Weights of a small GPT-style language model, trained from scratch on English Wikipedia.
Size: 14 layers, width 96.
Architecture: RMSNorm before each block, untied embeddings.
Training: a variant of Muon for these matrices, 172M tokens, 5256 steps.
Each number is 128 + 32 x the weight over its row's rms, rounded and kept within 0 to 255. Layers, rows and columns count from 0. Numbers have three digits each. The size before them is the row's rms in percent of the matrix's.

# layer 10 MLP up, 384x96, rms 0.379, rows 68-77, columns 0-95
100:121157141170148098104110109157101089120134177119149163170149192120171128112116132097089138150115073090191078141100115143078125120113160081138120166136118114090146089138051149178164103171147124133109118117134145140113110177110132114192175106059073211132120149099127127140160110148166207137
092:055105103124140088207136114124158104129094134101077125148121102113159097102115130164064119121124186098117117150158163084119095060139095074165150103100147084161083163087117130131078166124127142160117132102145152096172098127162186168080142102140097090114159122113162117100179188153141161072
093:122127157162145193148164107156116112165136145127107104108142122103185090115173068157138111116119122136074151124114130102070057124154183135154105121118107112160198128111090174172153068109144093137113191098115045154127051073079125120112127109123140116129167149102099149095094085111152167140
105:101163135173100122158144131155105120130125096127164134119121139118112150146134126115111178144203111096170106164143139097032154109163153114150093131125145167173113075050137110132133147119174161100085115123169101085073131037073099151130127092091050152123143080118114105175104106150128163106
110:145095088090175117163176083103124116159093134095109112116176131149117099135118147204147088138157159207119180135108108058093092144147110134143100110112110121148122105127093133175175139097116065091159145061164078142201089142152114175112141128129142120204121157175156102096103116130156113115
103:143163154173065125177118094088136140147123083183129120121134176131158126107095120124146128140161136103101133090169146110149148089107097126140116117066127132068148113134173152134161096141166082088102154167076109142111125221116144165194180128182103111108107127155095076083121058179100166132
114:148067121112100069139154104189146154103147148104106093116129099191135128091209089128079106159087156089091119162148097216172143152118150094106177164182127191099118146108095089112134131088173135118103082171082134139155102156150087119090126124122122123192123134123144133116085120153167149142
086:105074191082164101155186117118143117091115143050168128160115099179180174175083137139065113066175179094117119204141143109106149160089118109126118124117109157111146133142101117140121084080113113074130175125077104115126144186089118137109155158124116131159158142127093166073126122114111110165
097:136123113177143152129063126136159062147139110122057159029130132124091108145129176123190127129111136157136172124127119130147097131057162161142130125158122091181154163117163105125143129159163204126107146080171080116060122144080190134110167163137153145167134098163169102112133166113113126148
096:135152134072096096122151092120122123155139134182081136074068176137135163124134141146112121143040204151126076153140153115086130108110147144127117105102129076135118130112136080093134175164136157107098140084153198075123136134061184153110158140164105106176161074126096170076113182131107141120
# layer 10 MLP down (transposed), 384x96, rms 0.187, rows 68-77, columns 0-95
094:160093089122093132137091099174120121163090055174140129128124175133155152190098181138141164099169152127088124164149086133123194109122184124136110135178111135103101168140116131094129098155122150152131150155071143138100107113183089116143068130140096050129105132132225167138190110146151121150
091:136106098123102097136108126092109255104173118189119088113161145165115137087136185178136167150069072125129162093131149132141147156118115140101136129128170152096156074158181112098104098137136216087168124129107143173123108106185117148116114093104127151142110126115142176122080114134152117184
095:136122131132094085089153137129147134072117144127119207131121115178109132127187109087074127149124151055132065166114145079101147101078111115090148166081101163160079119103158117130124082180119125126078068134128137056127173144094146099151160152096145141119187120151120110070068107105138105087
105:097136095185202082100148109129131153139147178138070125135158132094092061103144102117117115108106155132109119165137134152142159112112126109114138113196165132175065086125141089132055115126185123116112129155196131065132163102132101150147145053166121162158095121115077099112169135151061159113
108:081111102042115167142142135107127163155088133199121189080161098096092134164123158188146065149121123106109148175133122088112105043124147136090077129114107173172154160133128124117134142163109080107127085141085152144166104141143067176149120085124149126110099111201138128127137094102138168151
104:169150131145100083134131101137166056166205105129172172093135175084124165200113132193068157111127118103142117159155095142116140129139131097163160089084091153104122143140079076157175112131100178114103126131140165137153094138162158119157075084120106117121157132101103123050081155174107134107
112:048095140125108112108081097168200142164095089174090171114133129143165129093141157172062108101037060138097053107166122145147123124119158098087132133168136128126096134092150131148115134163124119092110121091123160143104164154119124133104092132098112098146102163082067149103112101149069163107
089:140148114114107132126116094132149132111125071156111129089152163095159120095115192108167137135104141150145188083108107119130056068146104137153119146110126070110109173138128086100114153114044071211167083078131123126095097074130167151163085135165134089099128135105064096158145149177151141092
095:176127148140161081093144184127088189127085062121133078189136170109165087116146107101170109117147132133161127088145115067154132109156141131147133188134119187115201119100089120108148070118079082110158068162078155144098093138099131131161112111161129107155120088155122110127108180152126141066
094:194134139095064114107110178184118104183138168192124120166089150107142126146102027090167115147119087090121114093120096148143201147131139138158195126139139149196147105199101115147154138150134112150162079145160100098114150126122131131150142114119121152138086111108091119126147101158187123186
# layer 10 MLP gate, 384x96, rms 0.348, rows 69-77, columns 0-95
099:119141129168156126110135127131140065113116150088127125160066158041116141150167113098150053085152157142156125201143115107152102097114166133145170144107069136112139146114086159177134120109132094161059140137140149098164139159088165127155145116193150129104128162116161005117122129140127108120
103:062164078146172140106088189156166098142153082179143048128119113111116111111070141061138175163111075094137155145127145088144148145109109109114144135095119133130122140175067101168100099095101116121112103150124076093130123158109093112209156152124141148079136107100064121185148130085132151143
103:139141152111115049116129165088124102108172151052092144103139155131101131120182129155139128142169186120174141128130120121157105112165134163086141094128123151155127087116066096144062121157105059139106126053110098099150172055144142143131112146166148139146094135113073155115170047098084152120
107:096110058142126108157180136126082123069156169091097152140138137140115098136151130145133107097131104138143087131144096119143110084162165140101144152015118104156117101096124059170085148079166143137126115113169130123121098132105109222136086084092158097112135149164058146142126075163117099162
102:122088110108177118109174199125184105152145180080109125181144150109100077117146118106138122159113120091192118110079102164128140148124165090181184170133123126121089114181138164158134133091158095106169127112107162101177072138137090120133149105093152155140136105188170141212130109161137092185
103:147126104085140062094095177151160154108117130117117132117114182162118152124204092129135171123086136120157093181147104122080148150095084172123178134133174109180095142136086157157159122099161132101083085057145106163123147182160081161080164143131107106100124172133121122141085066191148101121
092:123125125153104166145150161180104106122144108111108111141147093147163147106040133127084164084067107129147103089062117146110145178098113148117071164151155109104163060162129079142147128184140129097106049153086115132114169152128144078180152123128088176067122139121133167116112066134089118161
092:125154064075126095116121096145104141085176140135087157120079156171155068125170147197107143168130132125088169115114121155167141119107188134132102103096143152130122118105101132186143166117130080113148128046066087105176123079149101126132100122062097130151140110152190170097116119117117089191
103:097079145126117150137103145087144121096164139091183141114132164097052119066174129112109125138204182105145164112107148111112060116118104097113080165095169120101160150150167081117148058103154109105072169112126135154114090150121139144131158175145140156099118104179171171178112077124122163079